From a checkpoint of a small transformer trained on Wikipedia.
Training: a variant of Adam for these matrices, 903M tokens, 6497 steps.
Each number is 128 + 24 x the weight over its row's rms, rounded and kept within 0 to 255. Layers, rows and columns count from 0. Numbers have three digits each. The size before them is the row's rms in percent of the matrix's.

# layer 10 attention query, 768x768, rms 0.0217, rows 269-319, columns 96-191
079:137108158107132168141109121137146113117138121125158078119128105152144132127144149109167090164138097180174099151088084131123200123129109097111087161069115122151115146121117144115153105128113107179164140127130174115107081124161118113155166104151131114125162144161158144133149066146143152119
070:122129087143122103073149118108118104118156134130102162163137140145115130095110142103112168124141140157137109082113173094099087125153104129113175126161139150122140139129103131134132162112158195106094150149076099104108145139079078115169155149110098125146094159101072130152128152133160126142
088:127148104133128129138132096170131116127123168136091177114133187139084089129138154126113169160110108134105120152109143118142089098132142121107110139101163121109129140132125095147146086166146131118118101139133114108132088105163107127113087147138114144134142126099075117120106136161110109132
077:112111131124132118127163099094147116131127149138133090102114102119141156109148144132121106113170147110148138144083152113127107101125139129176148133127167139141182109152117148160127109152129174110109093110126150141094105099151107130119090128148138117157151093128126123094104156106142098126
073:127154124146158107143133142108084132088119107119111142097138122112113122106123122131105178101139150099120152111136177120148068142132145156144156119156110106102129124118121133154102161115112156082089130132141084132138160112108155152077082095117111150114113137098077109128107176091144098145
093:124105127118119089108158122099114116130126116175147090089113131111136168151148134131120109120177097116133118132115121115114087120117137138176159114161166119141166133167107134185114106152102178126130114134137132173097111146129135119141094160160117095118138119130102116095114156110139125146
079:103152161160121099093138132101114128121117150158103148110094141093104121141132125139083115088135145088106126185143174106136053163130135178114173112161100112093106117115129116145100157095131101057159071120139131071129191093117124150099097135094128135109081138115094156142122153097120103123
080:150153131121109106108107105138134085127152112143134116127163144142119141110160094154111117173124114134103091140126106132124159105149096120177149109115152112167082117158144096100133119151145100130165117107111143120118093138161137093114125144167126105145128132156176124080145146116146176108
088:102125130125115142124150127124157135117129167125129072118149086136111142128144152167141123095163116103131166138069126093146159160126140139158156110119106148119190083128086163148122125164119158117098124123163124188093110122130140157168122151172125123140144131116139145091077150099141081147
091:093135145125128133114084142166134106128096088090155156115104132134141127125171127123150065118142081154111158159106135107114106146136164182127137106151142147140128140136098116107098105121135126137155177085118107112131126155109113126136133092123120081143108155112151145093155104155095155099
088:135114120105111124118140131138148101119145136084116115183175109134137123098130091108111080135145155145104143149115115079111193080115103126130119143127150136116144067159106160138078121086180105106085127108114142143121118107161111124132104148154137135117101149159126119101133096138129159104
107:093108141163095158128163101095135120133082172134097137131123146142144089147112108158120130136171133132148158130112099088134113098115111170149118122136127128099143101131140145143134116161108160104059125116126136108135144139155139120096100123126128148104141088108147078132122137163101138141
100:170125121110100055149135121155159103158135141161120096119149115150102123139137117153119130124152153135166094192126139126141114172164125123108150117106095126144127144129139103097141137114140101102144106127126128100116133117097134164109131145091148123124112157119154160147110136104151132102
103:112157177143168151180137126132114135149082138151124141130100110078143157106112103099130136104087129149116153136149157117127117146098134059099171163128117175127112146117115132105154140136083085128135124148155160103156150147160154107143189135134143128144170113109082132093109120155167107150
101:171095130118110115105167088126144122167140153157165133179117160152138161113074110161102129117150144126119126123184131131091156143125134135129176139116133172143155150158133102162127136154122105118152109119137185158073098110146122105096095120125142137139136128137139128140118139139165115108
100:135099160102124135174144138147134138125046118108110137119097126125153143149143125135126097133102140103136175101156122120133125152100118104149105127092154147147126140132097097094122136145130100158118104117168097141115130114145124155053124137130171107137135128135161123102101133145140093123
099:149148125134103107131150092130116112127082124117102145166144132130104165100134100121153158111088146166108098134120111142153121106136103119106178103134127137104119171138127120168146116116140132145093109106110162112161167137132118107108124096166107153123148166149118090092154153146162151143
129:153144119153120144130096112147130120153122120149119127136139182159073113130119112127134182144128127126161112133142120149088108118123136116081112106115106128156128151108120105109115139117146098158136136107114132076093115110140116158137129130114112137147159135141151148138150148137132117167
107:131129168143173141115114133139163138172136127096102159159147152160154127121103132104136154150127142126150122137189145153132123088129086107164134100133134171123139139153142147111160140161142114110110116111090112124150164129119166144134159151151124101168136115131109132169129118153157098134
106:113165136119113087147139097107132152143124085119151135099146128179117122093127174099148177085166117157116085100122118123148094121137120160110159127111119150092127071155125080113119117150144088111116092115187176188154156178144153168105129106147103115139125159122125169138095089132121180125
104:147100130103087129141123082096096104086138107134166098109121132135106149124130111105131123132128144119104112156092131133087135130097112155130125077131150115145114129105133149161090108119105136107119143158119091155110124104121141169113079117122160128130121187087136140115125141145131127153
110:151109163134091143156153110127130158145107172153124150122144125127157140144164116119151181105112109144146118137117162084126133105090153124140135128137100124174128174110168138123137121064113143159138088133114131142137108139151146173182135100100117101095137138110128147118164108096123157106
106:114143145070119140114166156128126110139166133136152100151123181141142144175141118140121109073087116123153142157149141152120130138107118100122132089119156112105110109070121129128152154129091076137091127135147099132102118103113099121136136093153129168169123168103157121150162135135152158103
103:120151124088151124121088126174142163127164104132143120123103168152126140089163112137148140182089089077157111101119059157156148164106132158100161117114110087143125141133122164157125086132112147194133117121148110144110110144126120094124103109119128132115139103134169122162109160133127154116
106:134102097144128099121149105093108116135117097112132106161141137133164119137082085118154150104110101123160157132190150156107121100110126094105107139117111108159123116131123137108167161080153134061133109172106128099138139149148128134185176113111111104147096132100125138147129138135126153113
107:172088166143156114125155154128139137099164111135169101099130136101136086145122128122069130110159163081125121157094118142184140140128101121129143107077156120128132113131118076170149127101132059141113135138146135132133152136139131082125116161130108153140107141146110127094131108117119170160
103:072131163140146170123139153153129138125131105088119134150147123114160144094127134095123116129158116149083124084114118112122141137112131153140143125099108136106167153154114115161183134109173180187065095116133123139140125127089146121160105164126106129110134119126114153126091132112112142096
106:141119129110113134140125124142135166133099146140175148165096133078157117125168130119105098113149120169130140130128074155126135138072077137136139132093113110133138100120138132106151122116077114090136112137120121144138120131145150133121117112148130127162098099124142172131142055147107099137
098:100143152158108111116114114132132146120153131120095197097133108121124134168129136126129127117176122155082151077122097159114123113166158105137150116090127121125125113132114086112138063103118129112112130147100127176133165172134132171123149118127136143124138133090141108087093107143146117157
115:123099149099146115106120144104157165074119129175118157135109104165133124116118183134149138107114131121109112101153121179133107107113127130123139112116099105127095091166122096115139129152124140120153135153168139119078114146126113146139124143091135120136141122137139132161102109128123123120
101:096119099159115107132152146127108139104117167132127115139153116095149142130135138128141091137156181126160157061162090116137124086158115126134099160144144148090152088110130140088136143145077147173091124119130131121123136152130139142103136105138166135108139121143102122153108150164148188155
110:119137131173132137149117153119104157115131123101119116090120168105130119119142089131125171122090121150132165125088118150113079145180131106094140146118143106147153154142110111137105129150123132151114177172156106167121118166112120114178116127116085135130166098103148145135163117123184106125
115:159144101155099115111168081124129159153107118156114142129101082159097152115138107200140161113162124161109105180120084096161142104108104138108107123124123154109111083132102088138182099146083079092155116131163144133118099164172165156151108121142128128169109126104138145121148129144173149126
110:097138131120136108170144118154165126128098099100124122143165121117138133102121124080127122129108111175144142122147146129174130117139137134107107106141130140131147129109150132119128136154105149143123147086106101122134098156149141117124182155147113120139130168141144138100120144107158150146
102:159163122143105108121151090073112116159145090093121125146114109116072157106114124084122093150125117137139140138135113113148143139107099157104132105151120121111068090140136116164092126109091081125128094107152125121096170074174114164176083134107111127149082138144139134152124114114111144130
103:145139108135102131100152127117152149115156128106147169144139115150172142184124145155144126105127129118106161159101187146081170093155153103154157126127121114125108139138169172162082166094119075175156090136134139131143140136124132101157135123130110138156098142113141116156147130130131129141
104:127128118105128147131162168134105151140097120137112127098130153141104156120157126137101150124094132100143111136145107138110134132089122109122155177132106107127104136162132103184149107115100152162089162131140103112149184137146142147112115149174109142102126106142104086125153165108117155158
107:073138162113107118115132151150129125115158065100122138115120171110118155098114116082119111138167101136134125113104123169109126111136103090097130163134073064112182158131123196131154089119136144143164151162119169117127125152106125118105125106106151095136123120140156145121099116155115100132
101:111095068094124126151046159146139132156173121116102155148144114154115097135159152127139155159076113139166112159159154137099132102161138147130108098152062120153125143102149081126121070133099112141168160134075148122125121110156106151107125153128101164107082105103097134161133125138117047144
103:165130109128173117123112144138153137106131090189108162092111137124173090134137127103152157113151147118127110150143107112134133127129084150109186137132159156139132142133137094148169088145105101135157118103129112143104112129080137160138165095119110150152134090097118158132097151116094152121
119:134121127141144123109102178123134134131120124115124117121148164152129120133143124106158132135114120124114151171129109159127162134135160141152141122165141116151163177157128115166084160111113129112119138184141122152125117077129130120127130142121157137128108145109099141125123127173116096158
107:132113108085112090142134161151096138116174117127110119131163156127143157082133112118078097090100109113128132123128110115174119205142108142137136166123146124121154126081132143130159095109142180141110122103124082091188135169138146098086134100103111102134110144123155110182106137149163126175
104:193197124122129134163095068082104109146141149113123118125130128146101098138115115128159110134124117127190182104145131117104126167151180105120130106157101129135136096144166160130165181144156133128123148163169145108116113095130125099142072169159115165149149176147122138122154131132095117112
106:154147145126132124151163144145101114127131105131154134142143100121064090161099128126127089125116139112137123147137178147099127077119120129106108129125093128128113134158126131160143134098142113125120138081135124118133088130132160132150121134149117103129169105081140143065117112160112128141
108:135123150106123115109140137131099103143095134151100163131129129124139150116132149166140134087122065148095143126093162142078101118187122106166072138130131108165181128107115099118143183097081138146103149137103099173118131154110099132167095108164094191134113118136117136088170130153124092114
112:063135119142117129154118106078166126121128171141150122102179114124125129120118130149123085121134090140117117158125097132097162103110089129144123175137112119104133108116095143092098127116115114135171160126116139082116111152136154127121092112125143092153124131171155152118108149152145115108
109:123136145094114124141142161104110132148104124128131146106076155101122107126114149135102127130134114142106098148106110140105132136118110085109099105145120144122085169117122137152122098128084136118106163153135158134086159141129111168109115147135113094112124079145111149120134137133145130151
113:148099130134151104119128173114105156131127091155132114135158108161135133153068097133128121134118110132134101186118150139124130134096129122183130155134128128183159107114128070142141129114102104078109100105130117142116129110152112144151126135111134133131158137109108080119142101119118145145
100:140168082136134128152096155121138136135141139124097102098163161139079162146105139109159142121118149091160115123129134112142119135093154078122105137136119092126154153079133118159112177144159145117134130177151130152137099111142125099137175105130114110110085116130104132134157149154116062109
115:077144176123145095138064149134110148135139112151120120140112124139117121113105110105159088130146112112126170114127119092131165118132113110145111145086141103169146155128147136129090158134124143092137127129126107174113159153080112136117111130117112072115150131131109100122155089116179108162
109:165141109136104095130095162100104121118133131160148129119143109148131127161139132143117112142139135118095126130165145088130125091154117130131112122120141137077133124074129108146058131124138145096151146116135154083125125102094145075140162121130161126160107100093097059141138109118161109124
# layer 10 attention key, 768x768, rms 0.0216, rows 269-319, columns 96-191
061:139146119145109161114079120130097168124151105105114123115150126193072109103118070142100111150151142125133140149115135126138116131140150161100141101146110169166143204135150139132121115124123142177153137108156116080125106132124123168174111145157124120106121133121120133171105108095158104114
067:163125113162113107127129126127125165108111171110155089121186079121151120128144104086140140113147115134119116129129071166159139145112110097152099119123143130108183141111120109114154122127099102143193129141141149125118118142141110126142143143163138138100099094100144126126121165112142121148
085:149108103076132170122103132157089084165107128107101120159130156102128175130121101153145124099112131091085088157164155156075147149114059116123051174115138099140118119101145125137130183128156154095081155132152136109159160167109105094164090156115138129156147128118121125130122088155122127094
070:116141135117164120122159173141125126127134134087133158148103101120168162141096133138152123091104142144112098079123156090113148134119099101180106120124134078114077051139115120068130151121143125107095109135111106171114147123142141087107117098092123125144115160144123156104128095152116150168
059:114128155130132164110143140110147130109102148135119116141107124099159132149122181129117136135180127125150094108144122138135113094117098117126078139146125164127122096132096144140125150118133144121106122160103146173116138138123127125136133121122123114177126144106164082094138134115105128132
084:160129104109095115118169123102140124094108195114134133127095127108184118116138148145118142104127164094141138108161092148119152126142133111183079135172115073135116107124120135129139149142149139114101198152161117196126139120144148115133119091156149110175108106100140115075149145137121168157
066:115166134123149134154156122141106125129116121097129127142117107096141139177111139114112081137150179101112123139134122127106132097129128161138105161143117093110120082159121170176129145140126140161110139115129149125115135108118149131137133113105127130142170114148151121118125093093121140154
075:144113139101157129114145165172151119169117120153104139115111138115133151128096121079159094153084145119133115106134135130111122143081112179117149154165149093143104173131092108207119097129148134119117111101111110115149092122206113120102120101139144118112139134143117157168145084131127162122
074:133119168131122114166159145094146127139132131131158131136118117148135140134123140143137133135121126126112096071153111140161162134113133096154139105137122159110110049160126144119121137085122124108103112115126150160138118149137167116121132129101133118155149127123148129096127140156124126124
079:120153152132143155116124173132117141158187104127136137105153135132125071145123117088122141109132107168129149162145147147092132133149188126111083156115090130088131176177182082144151106128125150116161165146159144097121123127125135135131131150114161152084137117115122161114110123103124078152
091:089117127113157102118107165159151120147125155084137141121113115171141090133072125161190116109163106168118148096136149116128113153165167136183165089116121146113112094111094130149133127113129127091140157142132119142118113111173144141097135114134151148118128151137176130078100132131162129142
084:111143163097122135137184131071127103164109165078128125103078122132115139134094118124132121151102089173124141085102127112148109144142106109118072158117148068124143138125136108168133145091121121136124146130167112096098144136144141141151144110118149119157149121163144112122127116107140134167
089:157128110162115142082094094158100142124135114140108154138180156119107065128115119141118110178136069125169125143106098157137130121130165137099114115148136132098166166108139172132128131139153157127147113134124149126117154103129121120141094149141139148067116158145177104152108127157130108102
102:149138148128096154131116141088119117138081124097129114091133117118112113175122132160115151104090103106128163136118151129148146115110134140155155154107112105142125132114131138112128155080154102099102161128136112090134168146170139152141141140099108089141156102128083127136129091111102130134
112:109120159152150108108170102098129154124094106122159149137132106116143167103100143170149110114135110134121129108163115091083154136140149113143186122145112148162114120146154133109155168161099071111138118129152142184181113148112148157145109130125176104132124081112135133129084136108138135110
106:132106134122128168127129159124115136094102102127099151094132168122125123182170130098121075134130116118160130087130128117111155150057116115122134151136134140127121113159048128077149111127104128200106109129121063125131131098119145171137151091117163126129147130138104151115134133134096124105
109:180160124139087108126143089149112170119056099116103175166117156129114120107144106181141146117106149183138133140125116148110156141099124168142139147130120113160122209132151117178120140136150090168138112103130110139134179142141126183124146154154135107179155148172130169111128140127181106154
089:151122091124150135111088115192162123106120147142123146082111128157127111127114132097165156142115120152115135135134117093118146126097124163136179117143138137142131157174115102112116119136146112169120144113138111159167116104159137150137153137129103150116128131080104090124137171162147125091
094:114163173146152126131146112113133094110119162147116178149132142126139143124104140091144132165126155144156098155135120109108173096124073125126124118155154140107089087137152145147164103123148165133104115135114164143081202152139138118132167160120151103123129127115070146182113140120117112101
120:121141115121108137118085115153134168124135154132123152124139095140106135149150130198119118122123119139099132098147132121125096116121135141129118134113090132122108028127127162103089136160132114172093000171108179139127150142111143134126137107149114112150119126106095163160101127106116129139
112:139137159139159154128151107138098132099135114169161117089111159143119174114135142062136122159123103126136133143122138114136122153078127139079119154095138130114154161135148103166143164115126158073187141151107058155112157114152105172179102114119117115136107138155163111102147145106115158092
115:149072124171140129123116113074144142121094143167102147112119147146130112089135144160131159146103103138131129113086159145140141102111136120089145174140121129132099170165157119175140131164125132181164111148121145130158101147124156173120113127130147079153152126105129153138169130132129139066
107:162099133112149117097150103106090131119231114109101122099148123137128099113172135109121109114122129141160155145129120090149082125123123115157100137149101116147138090095139145117120122105091103119117142139101063122156125124153163127114161089154159134123123140137108082178121133155119134104
111:139157116147110125116080122183143126084138165128158099109118139132127131108162142180127133134109117111105104138089121140125119141113129103123197095144138177125101180123128162145122060151169133204143169132127112159149082116120095102123114084175154120106127134105136107152132124133127054156
115:126081129134116144126151126130138130126129096124115117129128108158149126131087139075154159125131100127144110168123127137137150098093115158156171098171114117146108130117108115096156105102131080058181109127083121118118130131125155173118136140154142150107121127095089121168121137167125155094
105:157124138130138135141147154156131141134181126118143105148124130137092111130107124101065102155151134093167148112133116124153094121124093104097153140068128159105125130128130130174097138101081112159158082094179164143124171157123140118141131155110125108129125113159146158132134131114125105145
111:068154136104123130148092145175118084149139153117160151185150108128182143152117137106128152101161097113115141117126140103126174139079091089183080120082080137103142092118083131139184138152088147157146066147109126114121137127147102135144126132099120111135109150115078140082127141115147098110
114:159037127099093122153165141154144135147108120108170171135097142135112174110165132163165126117122108114127131161074150107164125141063130109166159124138127106120178085135133124104139047124093113072153114122124117136150144157147154129093111110134127111119130119112153150130141123141111138094
112:144098117140091174114085187119111140098144159114126170151143149056101116159155145097134158119129156126114159027183143129114098098138140129121140118080120112093144073114104140125137113096147113148142076128128146118083153110137116171127156099077183124118136100150140113097132132111140150115
109:161087100091126134146110105147123108114104120137124128101090139103130158160125138183143100142131156114114141166143110137098126129125112121155167117100084140133107142137134115109114145130147102115153145139115097123121121133111102152116132133134127133123152128113123172168114090131116093114
117:115131119120119108138156113096102152097113153134134140152123131144141128123123108148123120145148141118123138065102119143156104099172110081101108128169099170111097097123140153116155106117146121174094147119157143120079137134135137095111120130151122120101105099141135099177153130136112203161
108:112121077137125111102130113099124144086153119112156087122147133099121103133148108144109175101115129091109108138130084114112118135144127108141084094106117110146161114105059164115117079120138084147131134126118105171133141141105109107147100108102108124144141148118124101150114126107147179117
105:147126126123126159091197153105141128145144155166153147069117132117125132126143127192160120132173097142100141156118114117109098152145132111110137107106128122118152111145114117139186099129108140084134078156152120123148053178157141154126113123124155132134114124141126126145155122128152126118
114:127172122140143116091115175104154140097142100151104144187141124122105124129126133066129154146145075167166156067126110146193120131102135129125117146118115159136134102124154127128110126146150136108116100121137137098112121142147170100138144166137092138120138166156140095101174131161131167146
110:135113113108146139123154113131133101135170141121151139178115151115104113133110117151064139119125108157120141102105167092150121135118120145143190115158091116144115064086103160176110127105132116191086080104097110127113179143151103154184089115112128132145096153102174111184106138112087144150
112:120129173160152115119168130133106126135177143110115176091153152145178145190077110097149087105156138146093149134142149125115159148119137127155122145165147164140170152147142139153106148073132082168103078131132122129115144117132127116124124146121126090123145159132156108114151119113141104139
111:152137114111158109118154122124131093175097158155150119135087079135127120120121132126132137125134112134168128160088128090120112103151119138156146148155130172119101141120137106202110085146116104143121149129119102168150200170147119183134139162128114094124140151084106107160167102121125118167
107:076107144115098131118094156156129108163134120139104163092120128093100135110102137127114087124143129172104120132133158156098141106074143149132098124155154143102172110146124109120160116136133139148140133133136146092134187134129109118101132120148155120122114091115115112130132102122162092123
108:099154124189119154109090144114149138135205098106113162097149146113128142139121111169104130100106115121121107199120146119088087120139104129125156094149092121140096167117158120097117060136119123149123171155126135110164106144110128160134157147143173121134149136128102106136124097099158121159
115:111140139125129138106119185094137119117155140147118149128085143109120131137109103171153153129136126137171137126103167182150100145102117132108154075114111113165112081173157106124134099160162139172112088123161111154138188122022135151142108120164107123120143091131135109123104134106129100138
103:137107124130126145126119119128102129141093162121146100123155134143107119118133139153154179149106148117097101133137135165099165123118162177131105134131161081158095139107154091151162178130138143151094186092111148128090118112111152126116099170131133133087097141129147099114105149143132139151
113:123142129117174117115130160166142131130158117147082093131163104087159132146142152113117080081152120120106156156106104167191096147146125149147135172110160106118144164113108146136142126109102099117109128129141110108137128131117155091135138078122129103156078135152147067176087109126131138135
113:171141090108125148137098106109129127126085123137113145111147125130103134190099144109168090137086113129163165133127172092134159126132129092157133114155117115137140078105106142108144174097160165112082120145089139127116177104127129080101132168131114142148158166104124102143142154108136167114
111:133119154130120138149098122120108106136121124142107117148141076141099158079089136107144127136154113103091135105166115136141148097138139127120122089131121129160118132117104149146113136118167103125164124139151150101076117156168143139106149137134127127126144088067099147070096114153136124135
109:123101092129124129126167113129126159123065132085110156093095160127153136106139122198116143081151148131124144103106157139142102136150143110140129158143127147136196102139076143061095157078075128141133098153153101120112140143102132150117106132147113139101182134151114133097126140125116116106
104:109149117103151113112106117087196147139152162123112166151121117122143112140102121119125079136121113117120130135113165139128136123133088095172151166147117120105138151120091107105101135126108087116167106100098159108147103129131163143101111122134118105141094125108142161126117104141105154142
107:106157107137110122115162141131124146173151106124128111136138134114093130129126125111133122073138100193120112124117099174135155153143117139110145112111138116161073180152079157169107103131113159142106153160146141134139138108140137161153134166119141110146122112163115156117106148152154139118
096:121094083097147160115155148132116141126155102118116109108145121091199116137146120111154121106112121180102129132091095116159154150128166157146094211162106102147152118115117102149119171120136119110110113105132123158115133115173163173139124090129129125108182114114126135093090123152079156106
117:174138096115115118125117162116132125122129105146111084089156153128065115121088136090129128155134118109135140185088112129139131138101109124115075171109132087131139138122120120097099133115173165082136067097129121116144124120079138113129110167131152137153125131140104115127143152135125104148
100:112130196098142110119101147148150152120108141110102098175144095123108114100126138156137145125128111098156115085143095136172153147062155136130086116120120107130146098117086101137121099168132077138120090141160077147133153160146136100127159134122137110113109121122172126117137120168137110152
110:110125117145127124139159148113138091138125144102123110133146105144140124120170134145170066130146133111093133123103126157112136114166129101134064109159092141103110080148117125147079053124126157118121160101123142106152123134108112120155126142160153136128088132115083059157142143148116089116
# layer 10 attention value, 768x768, rms 0.0215, rows 256-277, columns 96-191
094:079109107128149131138116142162122151109095134132150127170164111108140150050124092124116161113103091169101122123138119124142123071080167162150138113169144099137105109170145174132084105131113123174115157147150115143138145159099155108095117105128137117103166112151087134185013136107097067148
088:139117113118143160092094133130125129121128154133173133086111091163149096143116147147172104112101109096127143114092127081115143119102147137140110138148120149128120128073117122119114155141117145130133132161143144151135103081151100137180122166143123149106105132099135132133093139120154111150
084:135115099137152126100088100132137148145167154152132115108110104115131124101113099100139139130104132143120161157131088165096146134105151110148113169151143076123128119165144136128093152169178134134104108181105110131161165138095121123142162138130132098137137156174093174114091143110106112115
092:140064115149116119134143115102139144165097118148116142137086160160104134085134149150162151133107133102143112127133111159156114129149108157100074126121139150149167114105130108145116093154138134124080107117136115115135100177122134091112082115125141160123122107064094099181170121134118129141
085:137155129159110124165113107127111119104114127132149139117118127168133133134112086108078146115152132101078139125138114131106135078135111130154106130153090125121150123168147146130134149096130103136129146128150143131123146150137116138109134111081117109100114035157132078116104109127100142118
089:157131147145118148094113118138125155109115108134176116100127092090128127142111167113085108101148167086188120125135121119107173146131109096126118119078145086131105117121126168130090126113118147144120136115130116112102115104132065119137162140115169125137114107161173134097120128149078142098
102:157103082135151150119133124111128183134203138105166110099116107160096081114118126189087122151098121137115167152144139149135142139128155140135143132110107090103151126117134134136133130108117141123145148151147126177181124097151121135135111113149148172055073130135172104124127115123136110097
095:109152138120124110143144137126121145152112145144089109126091087120172155110139122115139141117129160132187161130105108093146145176123085127086191146137137145100147129048114087100096129136125123115093101124107067127141121095130190162142125133158155124143154118103107115138091111105206137145
086:136192151123112157140163169111102151161117092174115094149108126078141111163124092145125143080108167146173126116084111112142092163137069104132108103117121109136141128105110129141115141105146088126136106169168105104150150149110112114138131154149115147137176153181118155168140136150138114147
097:124094073133089087173116175109104177120119170113109106100162124166098140121110129132133151083104116141127136128126123099113062152131112128171152135132171108111130116150105142100106129164123162130089109125086131156136144130087141079099126125173143189072149134170105111142119150098189097174
083:120139103094175112045128146114114145079137155132147125136078108133108120099118135156152144085138086101090110125112109101174096136109166141124096137118144095147184129094112133140168120085148079123156143130127108144104160139160141133132140137143122090061146123172142120147127099175144162116
089:139127159098216139183152096137128119137078110196181136126115139121174162148109160080083139123109125132045133130180113143168125134133159085109068126118130131140093124093141117163167146076129099112139153125146096130123158143156118119144129125153107161126136108067173118131147152162142139150
091:131107145129132104141121189152116174124120113117113125177134140112112185122143160141114089097143146106098170135160135101117119138150135107143167158087192135126166125181148134124096137147143083108115078136156111150120144157105159148103125133103139111165101142135145160065106150177145117138
097:150110191097087151138111126162151118135135112139103147113130114124169129146133176050113113130112152109116119138097112093142149101139126109085137086125090171148095140114128144122131137146132127147130104138145174133146107111111122140145150091156136095183142138088137176116201137144118137152
089:130120122129154160143089090127128116111076148159081143170147150114142147138153147074119123132105145130196142137131129116124084092100119129073110143110091160131100114156127140140103125117118105122101121134131155107152132147133120114120100134107111083108113105106091103137111128139137109157
084:127152116135134177142116104112124158120152101119137148145163082149127134130140072146165070097132124123110153130080115145123142170116143216144151138144136091142106127147133120157150124124099087144129160104152071143096090147066071134163175140093134120125160109173128152145114151116107096137
093:110125099127139171131109145139129084126127144109144154108146108087114088164116124093162123090145085140116151124143122183122149128127125153133087178118156158108125119118114135147092128136106181150079106140129117115143120097181152129132113154088118082116119113107133118157131102149128116126
090:131137094125097092179110152152106125134111137139120140144144112111184095102114154170126115122167132138152154137116078116112135105126104111115100150109115142103146126138120098132101143170122099118093103145132111143153175145126124140089081123122109148140173101137088114145127157109129143119
090:152103135185108152117096128143148169139137128078097121149115143144108075148132145122153122185127097120143169148125141134141158143104162137087145142163155159104154134139132099138155151162141124115143114122134117120163085118142128119108111105118198137108072131115064093114150133099130113102
099:139115167109085140114109093136134138126114127107147133110158143165106099196136147097130134159145120122143126136110140146145121150160121169117134080107161146110160137103130144154128118146112133135114105134159175155095131137131118113173098078163141143091125129083133084186151128130121138162
098:127106134099102125109117148144115082162143126107169125105176112155130122132123139122149093172145111121177116143152118176098124132140134135187132110109104138138127133129151138129122115149136092165154117114107095133165124136153128150149102067094154112163116150107171134114083153140085080097
088:148141139141163100144122125137079155134116117140135137150232142125144069142079112159083124119116150130108120164131153109151104107129133148149139134139161124113145122122110127147122122124125151105114066120167133106133118127101144108112098115136133150121112121154095110123110148129128152134
# layer 10 attention output (transposed), 768x768, rms 0.0219, rows 256-276, columns 96-191
098:126133122122130146166089114104125160138146104144147127137121152123159136135140123121106095161121158125159136111110084148096096126140188083140136128143093111153153150090133125137142105137105101106126086109135101143110097160162190094132139105119148082138135127136090131114155111166093152099
099:148163148103149093157135115143160111102134120125122166157123140149153117129144129107129121161117129182105122097115148110122100102125124082168118115130130131151114132135147123134157154136102137136106129082136115114102103105145098123125121125096163132130160141109155148123112139135132127087
097:162080119122101122160120123116114130165104149127110118136151167139153127118124133107131146149109119130146085104124095154120093149134151117097153144096073144101141121123122144111138105147128145043148093138158108103120167119136109098104130097116128123140150158119093129170110127143115119128
097:091156135114141160127126135149146146102101166103136092115142090102140129160114092159148150088133115097133122132138153164133086140112144135151135130113097102156138158099123137143118105119087114146130158170122103120166116119152099094076119142118128121112140142115145121171152160113118143101
099:136073128112147113124145127143155147122155154114108127059126152128131140126146149142114109168068121099141102088101121148113110138106165106059117121117121131164127155132122121132172182134090092073112194102139158114097135094095123148128140154114168140151143161082126160138150128124133153114
101:128119128074150101149125137121121122157122072120140125155125130141134084173136118141151133130140068158091132161133132132175129140159170073072161136147178170122110123103137147190117109123171115138123125144116133139104140105136134094102123108129108109099114117076125121120088153163158116140
092:115128160141132117125160144121097119107153111124119121125188099134149088143126093101117161135108102147144106138134106137153156155131101123121088076123095120107126132112123146160091120164074137136128151131120115149131131128113127196120123142116103168091088169111109129130093129049129137147
097:108142134103159133133149134152119110136121107117103151139149128101122143191143134139167153157072116136127168078152083155080162156119109146129086098145169178110156125074101147133117127134138160117085115170109161114159145130135090137155162126137154105143145162129118153130148154091139129128
098:118077153090122092145135144103132144145164160091113157148160101152113117161145128125128175161097162157097105135131127089127110158077137137097148135132110139143117141149178126118101163154146122128155072121171141119147140098165188142115109117069112095133108105101084156157148116149127171122
094:130166095148109166153126133104114114139164138105085091095119121140133103168080151123115148133121151136170121140147154172130095144146104173108152116124064125090122109140083162089175114172154088115113135141138147115160137122125139152126157148090144129146124132087172103144144172107154126135
101:098108137128098140136153122131117133122145114156124179127146109098134114133156117083091120137115136106097137136139156111116116140197153118121109129125149127150128080142160119124150116110141146128107114153165078115120156125146106072184133150138112134110088103092187130119098164131147092108
099:139144085132146104126121109088094137098120112139133097097094085145123129126107103110137157080169125201078132127096124112156149142124089110182094140128114116126094177094106114113124108105165140131117134120133118121155116135142161116164143184134114110107131143145094118108140175132140159165
096:148128131161104126102137085067107144121145139102115100091158119103167148109124125152182149127113148098145129135154137117110142096141081138151153125123125095120140134105112153178096172120111123134121151122101088133096104153150112145118156127118123133124155116109147168124129145118094132116
096:147112167165106130136135119118135161141111195113110109144142164102105121109160110083160145133099088147099116132132151119171115099183137121130110105148169108099120126151099152167120079127123098100091100124124112095101137157089145093103121127159083104132117099147120182142089090107151138135
098:077096136107076102099104130158120155156061156118137116127178116163125149154098109116082150109116156150127108114145093118127120107136089178104121097107136135159137127172078166131113138138120163170115143112093085160098138161161140131122100141103096115153148119111106087134181147090140114119
095:146111152108152149205167084094143152166074168132139126156121127108094134116152145112126093138158094132132120142144143119123150154150126142106086140152176157166118117109147097144129120147091173122172127121122120135132136127145149125114121124144110050155162093110144146083162120122138167132
096:107116136101114110115136118119095122136149173132103180137116118103130105109146145128118119099153161148149121095124112144149131133117145115151151132141133159127143101107126098086162117140132143085175067111142132144136117166100143176126159108106128098145125139158121114087120114139133113152
096:113090129098152127111111142105111131109102126119133145155091171133085126155165132098104167135125105135139149092121136129163086131131179139124111160168122148103107118171150141144115148129119126093167135171145114126105085133123141123140138148128175146117108114106116138132117091146135136097
099:105125138081128130157113145151113140102117128128108079141116096148110085139122114148146165110119112119150124078152112126105122159112122111151156151138173057143121167134104127119111104139129144143146144140100112155125125134152116128120105136117110156127112129127119089139127106128128106102
097:149124146146123165140165122161160125112157139103142136159119188129148118113170150113082154173145114153169097120117126120121173122116058137147131162133113137122152119142151156118128097120154108166113110120077091152131105091102096149109124159124090107092096093148099182089109173119144124108
094:132198107125089145129110123145153159113111163160090074122148157136099120099143154141109141108113114171150140121102123074171094130104169131150101128135115177133127141119136157111135121172096170149140149149139148128098122126072158126121122145145120144143144123148140118162159115171129087151